From a checkpoint of a small transformer trained on Wikipedia.
Architecture: RMSNorm before each block, biases, short convolutions.
Each number is 128 + 32 x the weight over its row's rms, rounded and kept within 0 to 255. Layers, rows and columns count from 0. The size above them is the row's rms in percent of the matrix's.

# layer 5 MLP up, 1024x256, rms 0.137, rows 420-433, columns 0-255
size [ 87 102 105  99 110  99  93  96 103  96 102 105  92 107]
[[127 130 121 137 153 151  92 103 177 155 101 120 131 103 108 124 164 109  68  94  96 145 111 134  97 126 125 131 183  70 164 133 111 146 162  69 104 154 109 137 119 154 116 174 242 117  94  78 115 133  86 138 106 227 172 183  76 113  84 131 165 126  79 150 138 147 161  98 162 148 117  58 116 125 114 155 103  94 110 105 162 103  85 118 132  87 159 142 169 127  79  83 171  72 125 105 125 106 145 132  93  75 164 179  95 144 145 134 141 105  82 165 159 158 169 133 141 111 122  97  87 112 179 122  84 173 150 130 112 158 109 112 179 155 120 135 114  80 165  62 141 153 152 103 136 113  87 188  89 224 114 152 140 136 119 188 158 135 150 160 143 127 108 167 142 129  73 128 148  87 137  80 170 122  78 120 113 141 103  97 177 166 109 133  93 125  91  82 127 116 114  96 132 202 139 136 126 178 146  90 142 112 149  86 112 174 146  99 158 189 115 125  42  81 153 102 129 120 190 117 165 127 151 105 150 115 167 120 125  90 108 156 128  78 184 122 115 142  99 140 129 125 132 128 108 173 143 131 117  96 106 128  89 134 182 129]
 [107 144 116 106 171 106 100 146 165 124 155 110 146 141  96 153 169 153 142 124 158 107 114 157 121 174  70 105  98 117  87  86 150  95 128 124 140 145 155 162 119 111 134 112 126 152 145 192 146 172 109 208 123 123 120 159 144 122 120 112 147  73 175 138  79 130 107  89 176 117 110 121 112 136 155 155 136 117 173 140  90 102 104 125 141  90 160  98  87  91 168 114 114 121 155 107 153 168  77 156 106 143 142 103 155 127 103 166  95 155  90 126 116 112 119 149 161 160  85  62 154 131 139 101 112 161 144 143 126 123  91  49 105 133  72 110 156 130  64 118  89  67 125 128 154 118 128 167 120 162 128 123 171 164 193 103 151  65  50 108 125 204 155 141 106 137 141 123 149 175 168 120 146 125 155 175  71 164  67 158 123  93 145  80 135  61  95  55 116 125 147 125 112 158  92 170 117  73 138  95 140 119  79  69  83 163 117  93 137 180 158 111 215  86 161 100 201 135 146 168 157 171  78 111 174 178 165 122 107  95 129 154 121 108 151 125 152 136 129 115 136 199 202 153 170 169 173 143 101 115 100 141 142 151 126  94]
 [137 120 137 145 105 134 162  54 142  88 122 188 108 140 105  77  97 152 145 104  95  57 147 151 148 137  76 152 114 117 143 132 128 127 125 144 153 162 102 164 184 158 107 113  48 117 152 171 170 159 146 120 162 140 124 134 126 157 169 128  86 100 124 116 154 166 180 148 203 148 129 136 117 130  88  52 175  88  91 128 104 150 129 112  88 119  68 120  95 160 105  65 117 127 137 102 144 170 155 119 111 131  16  59 101 128  81 108 121  90 111 114 141 158 124 130 216 136  81 116  99 107 115 130 172 129 136 126 150 112 136  96 114 129  88 109 167 131  89 132 119 145 189 134 120 131 139  95 134  96 181 107 115 160 126 131 161 113 170 107 110 109 175 166 110 174 132 112 156 104 134 103 171 120 110 112 119 109  91 108 119 151 159 103 125 150 156 140 127 170  75  62 113 158 102 127 126 121  97  86 102  93 139 110 186 131 106 108  98  78 136 134 147 107  81 148  89 165 202 180  79  77 106 116 141 157  83 130 156  92 175  96 107  93 120 123 189 109 138 107 146  65 185 165 166 108 102  93 186  89  42 128 127 103 103  80]
 [129 179  96 119  99 119 119 135 142 127 102 107 179 116  92 144  90 141 119 180 177  98 109 182 166  78 135 116 136  85 125 110 175 118  92 115 130 105 172 110 100  61 159 152 179 166 127 104 185 119 107 162 182 192 189 167 100 159 107 142  81 143  74 118 143 119 138  62 134  95  99 142 124 101  52 125 179 181 176  97 104  66 171 108  70 143  85  79 145 118 190  58 108 108 114 119 141 140  98 180 101 150 106 129 148 178 128  52  87 149 153 126 134  82 154 135  84 134 149 113 192 128 126 153 128 145 106 131 135  72 209 128  92 102 117 172 132 122 123 122 107 144 105 150 118 111 110 149 165 169 163  94 132  77  41 111 149 160 147 149 141 114 117 154 178 172 133 139 193 122 120  69  86 152 143 118 102 119 171 137 157 131 115 101  68 139 112 164 150 160 139 162  95 167 137 124 107 138 174 105 177 203 116 116  93 138 125 142 153 163 137  74  98 108 209 136  98 120 104 142  83 133 142 104 125 149  89 108 101 133 140 125 108 152  88 106 138 120 153 172 148  78 131 166 113 172 138  95 130 130 134 123 103  94 132 166]
 [169 183 130 110 136 218 154 132 115 130 133 123  88 157 113  63 114 121 152 140  85 118 133 163 135 136 122 113 118  87  94  94 128 120 153 194  78 128 141 179 136 104 139 123 126 119 150 119 119 104 150 109 156  99 102 117 152  81 106  98 132 134 194  95  92 108 143 136 106 138 120 167 111 166 133 119 202 167  48 154 185 174  97 126 159  99 134 139  91  91 152  25  89 153 120 137 106 198 165 109  96 105 106 150 127 123 108 143  79 111 172 103 141 138 160  76  71 129 131 157 152 126 101 101 115  79 147  96 147 174 114 149 150  63  83 120 188 122 158 100 114  94 117 186 145 119 113 110 114 136 140  99 142 195 132 112 100 178  67 123 146 135 106  87 109 163  92 208 120 124 149 147 157 227 129  83 139 145 100  75 157 145 161  63 150 164 209 140 138 132 182 149  99 141 114 137 113 105 113  93 137 117 104 127 119 128 138 129 134 124 120 165 164 140  98 120 156 148 142 140 182 110 123 113  85 101 127 125 136  94 130 132 140  78  94 169 118 143  86 169 142 166  71 134  94  92  89 149  77 190 121 148 189 122 108 190]
 [136  91 140 155 138 128 186 119 103  71 122 155  88 152 130 130 151  81  99 129  62  98  60 154 166 135 123 125 175 126 118 168 163 124 182  43 140 118 119 247 139 117 107 114 104 181 132 144 118 150 101 169 148 145 165  74 158 171 139 104 211  87 100 133  82 154 115  98  86  77 125  70 126 151  77 135 145 117  93 151  81  98 142 127 158  97 149 128 150 127 132 100 179 146 152 122 108 171 141 155 170 136 116  83 162 112 155 100 129  65  99 148 132 133 116 108 107 134 104 150 127 148 163 116 159 141 144 109 111 107 151  86 130 164  91 172  82 113 111 125 163 157 108  82 115 133 118 158 130 131 171 121 127 107 131 154 127 203 156 142 184  92 105  84 133 109 137 134  60 104 122 143 133  85  94 124 119 145 170 124  95 107 121 136  95 159 100 131  58 125 180 114 159 149 133 154  95 144 122 149 128 148 150 147  86  81 189 145 134 190  84 155 154 180 141 187 127 154 106 114 174 161 165  74 117 151  93 137 189  74 120 169 144 139 127 127 179 155 129 110 196 107  96  87 163 207 181 155  97 177 130 137 113 139 168 120]
 [ 79 127 120 124 117 123 117 163  94  88  93 134 111 145 136 142 118 126  81 164 104  72 185 112 108 153 136  85 169 145  80 180 134 131 129 135 130 163 140 114 153 123  70 138 117 125  87 148  76 129 125  63 127 143 139 155 113 107  59 168 163 140  93 105 125 159 114 131 208 148 155 115 121 167  77  94 127 151  98  79 182 112 126 118 116 143 116 147 137 112 160 127 124  74 136  30 113 189 195 107 175 131 162 117 180  54 150 101 161 108 116 110 162 117  73 105 163 102 121 140 124 131  99  98 147  94 101  64 134 159 156 142 154 158 178 159 151  82 158 156 144 149 157 144 189 112 139 135 155  81 123 106 106 111 173 193 131 130 125 179 137 156 132 117 130 100 180 150 152  56  93  98 170 145 115 160 128 116 116 132 175  97  67  88 145 151  73 132 132 199  95  96 109 128 147 113 128 172 163  73  82 110 101 113 122 167 151  90  84 134 122 109 139 120 146 137 144  57 105  44  70 105 161 127 152 113  96 177 113 131 167 148  62 149 119 124 132  65 124 176 173 108  87 156 142 135 147 160 103 100 166 109 165 114 170 114]
 [127 125 118 114  90 160 131 164  95 149 128 122  93 143 127 130  60 114 140 125  90 119 108 151 138 131 127  93 100 115  85 168 142 134  72  86 144 125 145 109 127 143 129 152 229  64 151 128 137 222 143 170  91 139  93 122 151 133 137  62 143  91 104 122 159 136 110 122 124 139 141 141 139  96  55 165 107 139 200 128 145 129  32  91  98 172 127  92 113 127 144 156 115 169 128 140 117 154 134 134 127 134  88 106 110  96 138 172  74 200  81 141 130 106  86 103 106 117 123 137 132 164 174 152 103 164 103 136  96 140 127  97 109 122 133 130  77 114 147  64 122 172 156 145 129  81  81 164 107 185 136 198 128  88  96  98 133 121 135 147 160 107 155 214 134 122 187 156 151 199 139 134 112 180 125 105 104 176 158  89 105 154 132 128 184 157 132 147 178 158  98 103 128 135  87 142  91 122 106 122 110 148  83 137 148 150 162 111 118 173 135 148 194 119 138 164 114 118 134  73  81  64  95 105 195 104 165 160  92 133 136 150 136 143 122 106 158 184 156 145 173  77 183 143  78 133 153 113  99 128 163  79 105  66 178 166]
 [ 94 125 171 112 116 131 129 107 177 113 140 137  70  90  97 121 118 154 118 124  92 126 105 132  88 150 173  98 120  70  77 108  97 117  89 115  52  92  66 149  84  79 163 157 186  93 189 140  87 110  91 128 136  60 152 117 216 179 159  91 152 122 121  96 155 114 133 124  92 126 117 145 143  87 136 110 170 123 122 137 113 117  84 102 123 147  61 147 184  98 188 148 174 147 125 108 146 188 126 145 157 123 100 136 174 104 138  62 170 123 143 101 170 121 139  96 108 127 110  68 197  87 154 137 120  76 184 159 112 110 151 173 207 143 105 116 145  92 130 128  89 148 126  85 123 146  89 147 139 165 141 110 110 151  96 142 184 150 154 110 109 151 151  99 147 152  77 122 129 166 146 129 152 129  64 107 131 203 129 128 112 104 183 124 142 133 119 106 159 144 176 125  82 134 123 123 154 138 154  77 171 152 154  91 162 109 152  96 159 161 163  86  83 114  81 174  86 164 139  70  70 145 106 106 139  74 107 135 173  90  80  99  96 106 152 180 162 155 110 161 138 113 116 135 107 138  87 126  71  85 136  73 127 155 108 114]
 [135 101 127 106  89 143  91 161 150 115  91  96 103 141 111 166 127 216  93 124 100 169 170 142 110 181 120  90 126 127 137 137 204 103  93 159 134 104  87 108 137  61 129 159 167 160  73 100 119 116 128 166 123 111  59 148 137 181 118  46 150 130 209 122 128  95 151  50 174 106 165 150 132 113 159 161 151 117 146 114 120 190 122 137 155 145 153 136 128 153  94 140  79 148 109 137 166 128  86 114 135  68 125 130 140 138  73 101 207 112 101 143 136 188 119 150 123 158 116 137 137 125 148 153 154 131  69  75 181 133  83 138 147 171  88 132  72  90 137 147 148 146 177  92  92  89 114 159  95  78 120  89 129 112 104 142  98 202 128 184 165 168  95 164 129 174 140 114 145 184 148 215 162 158 198  83  75 161 135 119 122 143 149  71 166 157 124 133 160 139 138 139 133 174 119 105  98 100 125 113 155 121 119 143 119 117  87 159  80 154 155 155 141 112 112 122 120 112  91 107 106 147  77 141 149 122 116 101 110 112 109 101  84 142  76 109 153 133 135 125  90  66 143  53 121 116 149  87 131 163  66 146 143 126 174 129]
 [114 107  86 130  73 123  33 126 122  94 117 129 106 172  86 160 123 160  86 113 113 125 143 180 133 115 101 125  96 154 151 138 131 156 118 142 119 179 130  88 143 157 181 193  98 134 143 117 139 192 121 129 109 166  83 120 117 145  85 107 158 198 226 127 122  88 110 127  63 120 131 180 180 119 102 118 128 132  89 121  91 170 196 141 137 106  96 177 143  73 150 129  96 174 221 110 162 105 132  79 120  97 166 178 106 206 118 150 153 131 101 131 159 142 166 121 118  50 174 162 124 123 109 115  58 152  77 121 143  94 139 172 141 157 169 142 126 114 134  87 126 138 156 153 144  77 140  72 148 140 187  99 121 123 108 157 142 155 153 153 118  82 131 178 192 105 144 110 161 167 110 132 148 168 123  95 106 135  96  76 113 117 138 128 159 141  77 105 202 174 104 123 117 107  79  95  78 146 141 126 103 129  98 106  86 152  92 117 141 155 116 114 176  70 123 149 170 154 160 139 101  87 126  94  72 117 152 117 130  88 166 111  73 125 106 151 123 137 187 133 144  76 127 134 108  86 153  92 164  84 125 129 123 144 109 141]
 [162 176 139 163 105 149 105  81 128 194 185 158 163 189  99  77 143 169 175 108 121 104 128 140 104 112 145 133 191 125 152 175 123  95 135  85 158 122 103 102 156 132 175 125 124  95 144 141 145  80  73 173 198  88  88 111 134 123 159 101 187 148 115 148 155  54 138 131 131 117 148 136 176 170 147 134 165 145 150  71 100 137 110 134 139  43 217 101  98 123 191 133 109 146 130 139 130 185 198 107 114 132 137 141 156 154 109  97 157 142  95 110 143 170 147 149 141  82 113 172 156 172 166 139 133 193 105 179 131 112 138 103 109  99 119 123 139 105 176 116  96  49 139 146 171 112  91 157 131 123 126 129 170 141 151 146 118 126 118  72 123  75  78  94 151 143  90 110 108 112 102  68  75 135 166 107  75 125 122  89 152 131  98 146  97 169 129 117 111 123 119 136  94 160 119 148  82 128 151 165 123  94 162 163 154 113 127 129 155 173 116 108 153 122 139 139 105 135 103 144 146 142  98  56 107 139 173 140 133  40 102 128  96 147 126 146 164 119 132 192 100  21 137 120 134 160  95 176  67  72 141 115 127 100 145 127]
 [122  76  79 163 126 134 121 103 157 133  99 145  93  85 150 108 158 145 157 142 143 149 167 128 123 138  92 180 187 141 122 184 118 134 155  92  65 138 148  93 146 109 116 122 147 113 127 112 100 167 118 147 161  94 191 112 109 157 104 108 120 110 141 114 182 168 134  95 139 106 185  92 149 103 161 127  95  90 174  85 106 123 115 109  83 146 150 117  97 109 141 137 170 132 109 140 135  93 120 202  92 140 154 188 171 144  54  89 143  84 124  31  88 102 176  82 174 165 138  82 121 145 152 116 140 134 125  88 144 111 150 147 120 120  83 125 150 115 151  84 169 128 126  92 127 168 137 133 170 121 137  66 138  97 100 175 159  95  91  41 118  76 114 132 172 103  92 153 173  83 138  97 122 187 143 182  92  94 135 156 131  94 159 153 106 136 196 132 186 123 161 160 131 100 149 118 143 134 135 127 111 132  97 130 119 146  87 135 149  86 135 146 163 150 186 149  74 103 155 106 149 122  93 147 173 173 150 108 138  88 148 218  76 176  75 128 183  71 126 183 129 154  96 113 135 166 156 157 121  70 129 182  92 113 117  74]
 [162 155 167 148 148  88 141 142 149 114 100 137  99 180 133 145 129 197 128 148 179 102 110 201  84 105 120 102 127 105 140 162  80 117 120 145  84 153  93 136 138  70 206 181 108 103 100  66 135  82 156 119 179  55 160 129  89 186 102 108 156 148  50  99  52 163 113 120 132  43 136 160 107 143 133 179 117 148 163 135  85 127 118 163 142 182 134 137  94 105 101 104  98 141 142 158 157 160 171 114  90 191 193 135 115 175 131 125 170 116  97 107 150 137 134 101 125 123 151  94 144 111 139  88 111 107 143  99  83 116 157  74 144 158 154 132 156 118  98 136  71  87 153 157 101 146 108 135 151 139 122 102 153 151 106 168 186 145  74 102 179 167 141 103 123 131 160 140 124 160 159 150 217  96 161 139 138  98 123 120  98 136 171 156 130 130 129 125  72 130 133 111 102  95 156 158 144 125 161 127  81 147 140 123 152 124 126 140  93 103  95 103 155  87 139 123 185 161 173 147 151  64  96 143 102 202 141 139 132 171 111  91 197 126  58 149 115 135 111  71  81 132 166 193 131 142 155 125 119  94  85  82 123 138  96 127]]
# layer 5 MLP down (transposed), 1024x256, rms 0.0374, rows 420-432, columns 0-255
size [ 91 100 101 106  98  95 126  99  98 112 101 104  98]
[[176 174 156  96 146 117 137 105 144 186 160 131 170 127  88 116 168  94 103 108 126 158 189  97  94 140 143 131 114 145 181 128 132 138 131  94 122 102 171 146  91  78 134 144 151 104 131 109 143 154 133 142 105 177 117  59 129 174 144 129 133 111 102 102 104  28 160 124 130 159 140  97 126 178 143 197 151  63 135 159 121 146 134 161 117 182 130 123 208 193 103 134  95 139  93 131 149 131 161 144 125 141 134 164 127 169 183 111 139 100 115  87 115  72  79 173  90 142 129 127 126 160  38 154 167 177 129 146 161 120 157  88 183 139 200 140 189 118 103 103 152 110 182  80 110 122 113 111  88 179 158 105 155 129 125 120 118 113 161 159 105 118 110  76  89 144 136 123 139 137 154 136 116 142 112 111  68 129  96 122 120 173  85 109 130 140 172 170  89 124 163 173 123 142  99 136 153  75  96  46 158 145  71 143 159 132  67 134 149 152 136 111 146 107  94 130 145 170 151 169  90 123 127 145 117 154 127 171 110 192 105 107  47 132 167 102 132 101 126 163 101 203 138 119 121  96 173 168 158 137 121 195 102 124 177 178]
 [ 78 113 143 133 129 108 124 150 168 168  98  73 146 200 123 118 101 107 164 120 147 160 173 150 109 130 138 154 148 184 135 152  83 160 170 171 103 151 127 146  98  95 137  74 122 100  88 165 117 169 142  78 157 109 134 166 147 126 112 121  98 122 118 110 113  87 154 130 129  92 136 160  96 127 134 149  88 115 144 103  89 176  90 129  81 127  93 163 111  37 157 124 110 167 129 155 169 112 119 151 109 120 117  71  73 207  56 130 123 137 140 143 119 124 137  91 138 140 134  93 157 101 138  88 119 158  90 174 133 112 106 114 123 105  87 147 142 137 163 160  71 136 171 138 161  79 110 159 150 140 140 186 149  97  79 244 132 113 106  78 146  95 125 118 141  67 159 107 108 169  89 175 143 144  74 123 164 148 122 160 146 190 172 139 127 104  55 135 159 100  93 101 145  91 144 110  94  75 155 144 160  78  74  89 139  75 147 122 130 151 145 125 140 110 156 145 117  38  55 108  98 162  90  77 130  73  81 141  71 137 156 168 117 163 119  85 108 111  78 136  94 117 168 121 120 178 143 134 132 137 188 132 111 140 147 125]
 [ 94 113 131  62 167 104 121  87 176 134 102 129 120 238 108 136 103  75 124  96 158  96 179 138 104 132 118 127 114 199 128 143 105 176 183 175  81 171  98 117 131 167 152 114 144 125 129 110 100 131 138  79 123 147 119 118 176  62  58 123 114 165 167 175 154 120 155 157  77 111  94 131  82 155 124 123 221 121  93 113 104  57 153 145 139 130 162 143 136 112 121 119 139 110 103 158 141 118 125 117 118 209 104  93  61 162  46 124 128 151 135 148 130 146 138 156 126 144 142 170 149 150 147  88 125 130 139  86 164 152  94  78 101  88 146  94 149 160  94 109 155  50 124 120 124 126  71 129 109  98 149  62 166  85 152  73  78 162 113 119 127 113 138 150  77 160 127 120  99 126 138 141 142 117 118 198 211  96 131  97 101  98 121 163  67 132 163  88 123 154 126 112  92 100 151 110  90 117 157 115  98 118 111  81 121 132  99  89 123 164  92 113 123 127 102 156  95 213 146 158 132 144 157 123 111 145 160 122 179 181 138 141  49 115 127 151 107 124 119 131 171 143  95 142 143 118 138 117 185 133  96  97 149  88 145  80]
 [109  97 101 135 139  72 117  82 147 144 117 125 174  89 110 149 150 130 134 133 163 129 145 148 134 109 105 106 110 163 119 131 151 162 102 132 109 136 152  68 148  37 179 101 142 139 118 119 112 181  81 162 182 117 142 170  93 100  90 111  94 185 116 127 139 112 151 110 104  74 118 148 126 150 155 113 186 142 135 139 121 145 182 121 107 204 103 118 133  77 160 134  95 122 164 164 131 105 188 121 132 109 169 120  78 161 134 108  48 145 108 138 163  89 135 196 126 126 119  70 121 122 146 106 106 109 148 120 132 172 119 159  98 131 166  88 142 180 131 100 133 121 160 108 104 144 140 141  95 125 153  92 151 121  84 131 149 131 220  90  87 124 110 144 117 176 187 125 104 112 187  91 125 104 192 122 119 120 133 118 142  87 136 134  89 122 134 115 111 145 126 129 136  44 131 153  61 135 162 177 121 167 165 177 151 147 217 148 163 140 161 127 121 118 139 212 116 117 123 201 121 162 183 123 130  52 112 154 116 163 144 156 124 125 157  78  77 173 215 130 151 137 106 171 130 177  69 144 155 168 156  56 144 124 155 119]
 [156  96 108 124 201 167  96 121 150  97 145 134  87  99 144 138 119 120 125 137  82 161 125 140 181 139 131 186  95 129 201 155  98 156 116 141  78 112  97  94 112 134 146 138  82 122 143 102 124  91 113 130 127 144 104  80 173 115  72 101  81 107 110 140 137 143 179 125  52 132 136 116  95 169  99  38 152 164 201 139 157 129 101 126 113 131  75  92 148 117 115  67  75 133 128 129  93 180 131 200  96 223 136 119 118 151 128 142 137  54 160 136  94 157 115 160 106 135  72 149 166 162 150 143 115  91  99 129 185 130 127 170 141 121  85  99 122 106 122 142 143 107 130 109 131  94 141 104 110 129  97  53 155 118 192 144 101 164  56  76 137 140 168 190 115  98  97  49  99 152 175 153 118 145  87 176 212 119 142  70 147  88 148 114 117  91 187 118 122 143 145  92  92 167 145 128 103  93 156 109 136 149 135  99  94 113 131 130 129 155  87 160 159 166 148 123 130  84  80 159 176 144 121 143 112  92 131 110 103 117 135  99 134 132 128 140 112 108 153  86 139 115 137  85 196 110 142 123 111  78  87 140 183 169 127  90]
 [149 144 166  62 134 144 150 149 120 132 116 160 113 125  75 100 119  76  71 149 125 149 125 123 112  84 131 112  96  88 105 137 140 127 146 109 121 118 151  58 120  79  86 136 105 145 125 124  12 123 101 138 154 130 173 113 100 140 105 116 122 180 122  92  78 145  58 139 154 141  89 130 130  77 121 146 111 146 107 180 108 117 117  76 145 147 154 173 158  95 105  61 117 155 134 133 120  87 186  90 153 193 146 143  97  96 127 131 131 114 114 104 156  94 130 110 137  74 122 128 164 135 151 143 184 116 129 108 206 171 133 110 127  87  70  79 100 111 158 142 146 105 130 136 153 195 208 129 133 191 103 128 113 133 131 130 116 153 137 137 107 154 122  50 146 181  50 105 106 100  97 166  91 107 116 138  98 101 164 173 139  71 155 134 122 135 124 189 122 178  84 142 104 200 147 168  97 105 127 161  99 133 156 115 148  83 133 127 155 116 120 132 158 139 219 103 146 100 110 101 134 155  93  88 211 156  95 113 138 114 170 146 145 121  81 111  83 109 107 115 153  95  79 120  73 131 111 149  91 184 110 157 142  96 198 143]
 [137 116  68 168 119 139 141 102 168 171 104 163  73 133 113  72 128 140 137 142  97 110 140 118  76 150 102 120 184 100 114 198 123 107 162 157 131 142 113 161  85  81 140  88  98 140 119 169 175 136 118 155  96 145 111 134 100 179 101 117  99 118 147 133 144 168 133 160 145 121 146  74  82 130 151 163 116 127 103 124 230 165 187 115 137 135  67 128 112 213 140 131 138 159  94 100 158  95 160 168 226 159 134 129 173  84 188 102 161 137 148  96 113  52 114 178 129 136 165 142 177 152  96 137  83 142 116 143 120 194  99 187 152 142 147 145 144 127 144 179 134 141  62 141 142 119 101 139 102 120 113 139 114 142  77 122 152 121 104 120 163 145 153 133 121 105 192 143 112  44 124 121 132 140 107 181 120 146  97 185  94 166 126 117 117 148  86  75 118 132 123  59 152  94  83 138 148 120  93 107 141  97 116  95 105 134 128 120 111  73 158  87 105 226  95 155 169 114 121 145 128 147 131 190  91 144  73 129 122 130 152  62  67 133 144  86 120 153 180 173 143 145  65 107 140 160 144 123 144 140 127 125 132 172 128 139]
 [123 190 129 100 115 182 154 153 126 128 142 102  91 128 166 127 137  98 142 143 136 125 138 149  92 115 128 151 135 104 176 109 181 166 122 113 153 185  95 130 119  64 126  81 159 154 138 120 129 219 138 117 110 129 127 145 153 123 111 181 129 131  95  87 155 117 118 180 122 115 125 130 161 109 129 137  69  90 104 122 141 147 104 114 135 170  61 137  94 152 166  94 149  95 150 170 119 146 137 117 131 143 215 111 110 141  66 162 126 174 103 105 105 169 148 159 160 151  96 199  91  47 133  46  85 108 132 148  91 164 132 154 131 124 123 122 159  86 156 103 157 111 119 148 107  93  87 110  76  90 105 106 160 116  91 148  83 195 135 112  69  79 126 178 113 144 138 188 159 132 160 153 128 153 103 142 114 130 196 149 135 126 159 144 120 131 122  99 125 166 127 151  85 110  94  91 132 129 160 115 143  34 198 140 120 125 165  88 149  95  96 168 157 115  52 190 146 164  98 153 159  54 104 103  93 137 167  58 111 157 190 113 121 180 169 172 100 114 141 135 117  84 106 126 168 155 110 153  96 140 124 111  61 137 136 156]
 [158 108 146 118 122 119 124 117 156 134 152 165 157 132 145 172  96 148 100 176 116  51 114 109  82 131 122  70 129  88 131  88 113 115 174 139 125  76  73 174 119 104 153 116 114 169 125 101 108 136 142 159 144  92 160 108 178 152 151 175 134 147 104 156  75 152 116 202 101 157 127 115 170 148 155 121 138 144 197 146  93 131 116 119 136 180 125 133 202 106 122 104  90 105  39 117 152 100 153 109  78 177 106 110 136  68 125 124 120 160 106 128  79 105 157 178 162 119 107 131 135 122 189 104 115 113 125 159 142 110 130 141 153 143 200 132 112 139 101 118 186 106  98 161  62 205 102 157 119 103 133  70 130 111 183 122 159  58  96 120 113 131  65 127 136 141  68 100 148  88  80 114 136 151 144 172 109 184  96 118 172 130 140 171 143 104 156 150 134 132  92 115 101 143 106 154 109 101  95 161 162 134 115 131 136 168 195 109 144  66 157  81 166  98  72 155  81 122  93 132 133 137 179 116  80 100 163 155 161 121 110  75 137 169 103 166 145 130 163 210 144 148 123 138 162  84  64 133 152 123 131 136 150  57 159 183]
 [148 139 136 133 153 156  75 195 137 130  94 122 133  75 192 157 174 149  84 114 167 171 130 162 101 137 170 140 105 105 162 120 100 117 111 139 134 112 121 148 131 139  68 103 161 133 114 143 140 103  93 179 106 138 136 162 114 146 175 124 179 136 136 127  96 136 159  77  92 170 137 108 119 158 120 140 150 111  94 186 123 133 132 163 137 111 118 153 163 125  64 152 165  34 139  99 122 118 121 123 120  86 110 148 139 114  66 111  80  97 131 126 110 125 162 172 131 120 156  93 138 126  78 193  97 106  93 126 111 101 110 150 102 161 133 123 124 111 121 104 156 163 154 106  55 144 115 140 149 160 112 105  65 186 163 150 150 140 126 212 138 182  86  91 146 169 156 117  61 107 130  47 200 124 121 161 110 122  89 156 102 114 118 211 153 131  75 179 136 139 103 188 156 218  87 132 128 159 116  53 139 144 141 142 159 138 102 173 135  91 125  77  94 134 154 125 102 127 151  90 134 100 151 163 107 114 118 111 117 102 154 130 172 142  89 107 111 141 110 177 129 167  97  65 131 151 105 113 162 113 100 251 106 146 152 114]
 [ 85  89 124 154 109 160 112 102 122  79 121 122 160 126 146  70 102  96 146 135 123 147  72  98 103 120 119 142 157 146  71 118 124 163 157 147 148 139 182 122 124 143 138 176  95  90 136  77 141 128 118  83 134 128 154 146 139 192 109 136 126 157 172 100 146 121 190 132 122  57  88 122 110 111 137 108 192 170 148  88 164 112 115  58 129 109 115 104 223  98 164 106 171 169 152 126 171 176 130 105 128 116 155 163 100 131 161 140 143 160 128 143 101 134 134 120 188  76 140 100 116 109 153  79 137  51  92 189 120 169 133 114 112 114 170 142 141 115  58 161 128 176  74  46  91 146 140 115 160 128 109 109 124 166 124 131 167 147  57 149 155 120 101 117 187 133 168 141 175 163 170 103 134 160 165 165 225 144 171  71 195 128 141  90 116 176  96  98  80 155 142  67 198 122  95 168  99 131 150 180 126  98  85 108 110 115 132 148 145  87 135 103 139 145 134 164 120  92 127 141  78 128  72  93  97 122 138  64 103 108 126  98 114 153 100 128 154 116 102 129  84  76 144 141 136 113  94 125 109 107 125 143 126 185 141 162]
 [183 167 106 114 142 157 161 106 102 148 204 110 129 106 186  88 114 120 141 137  77 148 157  95 122 120 175 125 100 130 130 172 121 115 179 120 140 106 138  79 160 155 162 164 128 114 202 114 163  72  59 111 163  98 125 130 164 131  90  61  62  81 144 192  72 122 170 144  99 131 120 146 121 171 106 100 123 172 111 150 140  77 105 105 129  51 173 159  69 170 120 108 119 167 166 127  86 147 123 133 129 138 120 103 127 141  69 184 118  91 127  98  85 121  71 136 143  85 166 132  72 138 109 118 109 162 105 124 153  93 148 120 132 106 155  70  97 138 162 127  70 118 128 170  78 132 114  95 120  95 133 144 163 103 184 117 147 159 101 166 146 126 109 110 168 168 127 165 145 108 126 115 132 158  74 184 189 147 183 145 139 148 137 192 147 133 147  93 150 139 104 108 124 134 127  92 117 143 131 119 191  99 186 184 103  91 139 166  88 127  97 112 121 110 133 169 122 146 115  81 117 108 191 134  99 149 133 116 216 181 126 110 100 166 147 111 124 147  76 175 137 120 181 158 101  58 112 128 111  72 138 142  82  74 129 135]
 [131 141 133  84 153  63 103  85  81  85 103 158  98 103 139 104 169  96 123 149 162 118 158 154  94 115 134 138  65 156  96 169 158 101 183 102 130 164 178 140  86  87 177  85 130 123 149 217 110 156 153 105 140 201 116 131 158 149 163  64 154 129 114 126 108 144 149 161 140 147 112 131 122 179 119 102  53  90  90 118 181  73 143  70 163 116  99 132 128 131 176 141 144 122 123 138 154 151 118 172 160 120 115 103 127 113 139 146 126 106 150  71 125 148 149 130  96 147 142 116  77  95 103 140 125 176  82 125 194 119 144 125 135 195 134 108 150 105 166 112 204  80 104  97  94  96 126 147 147 164 181  56 127 154 177 135 170  91 161  79 158  85 142 115 128 133 115 146 141 147 150  82  93 131  91 163 145 152 133  88  97 159 134 158 143 105 155  78 177 125 168  39 169 150 135 170 141  83 131 164 107 149 149 171 116  50 152 104 176 149 141 200 146 153 116 192 149 172  96 145 131 190 134  73 129 154 114 115  89 100  76 111  64  89 122 100 126 121 113 149 150 139 134 144 128 118 119 156 149 114 119 140 177 121 123  86]]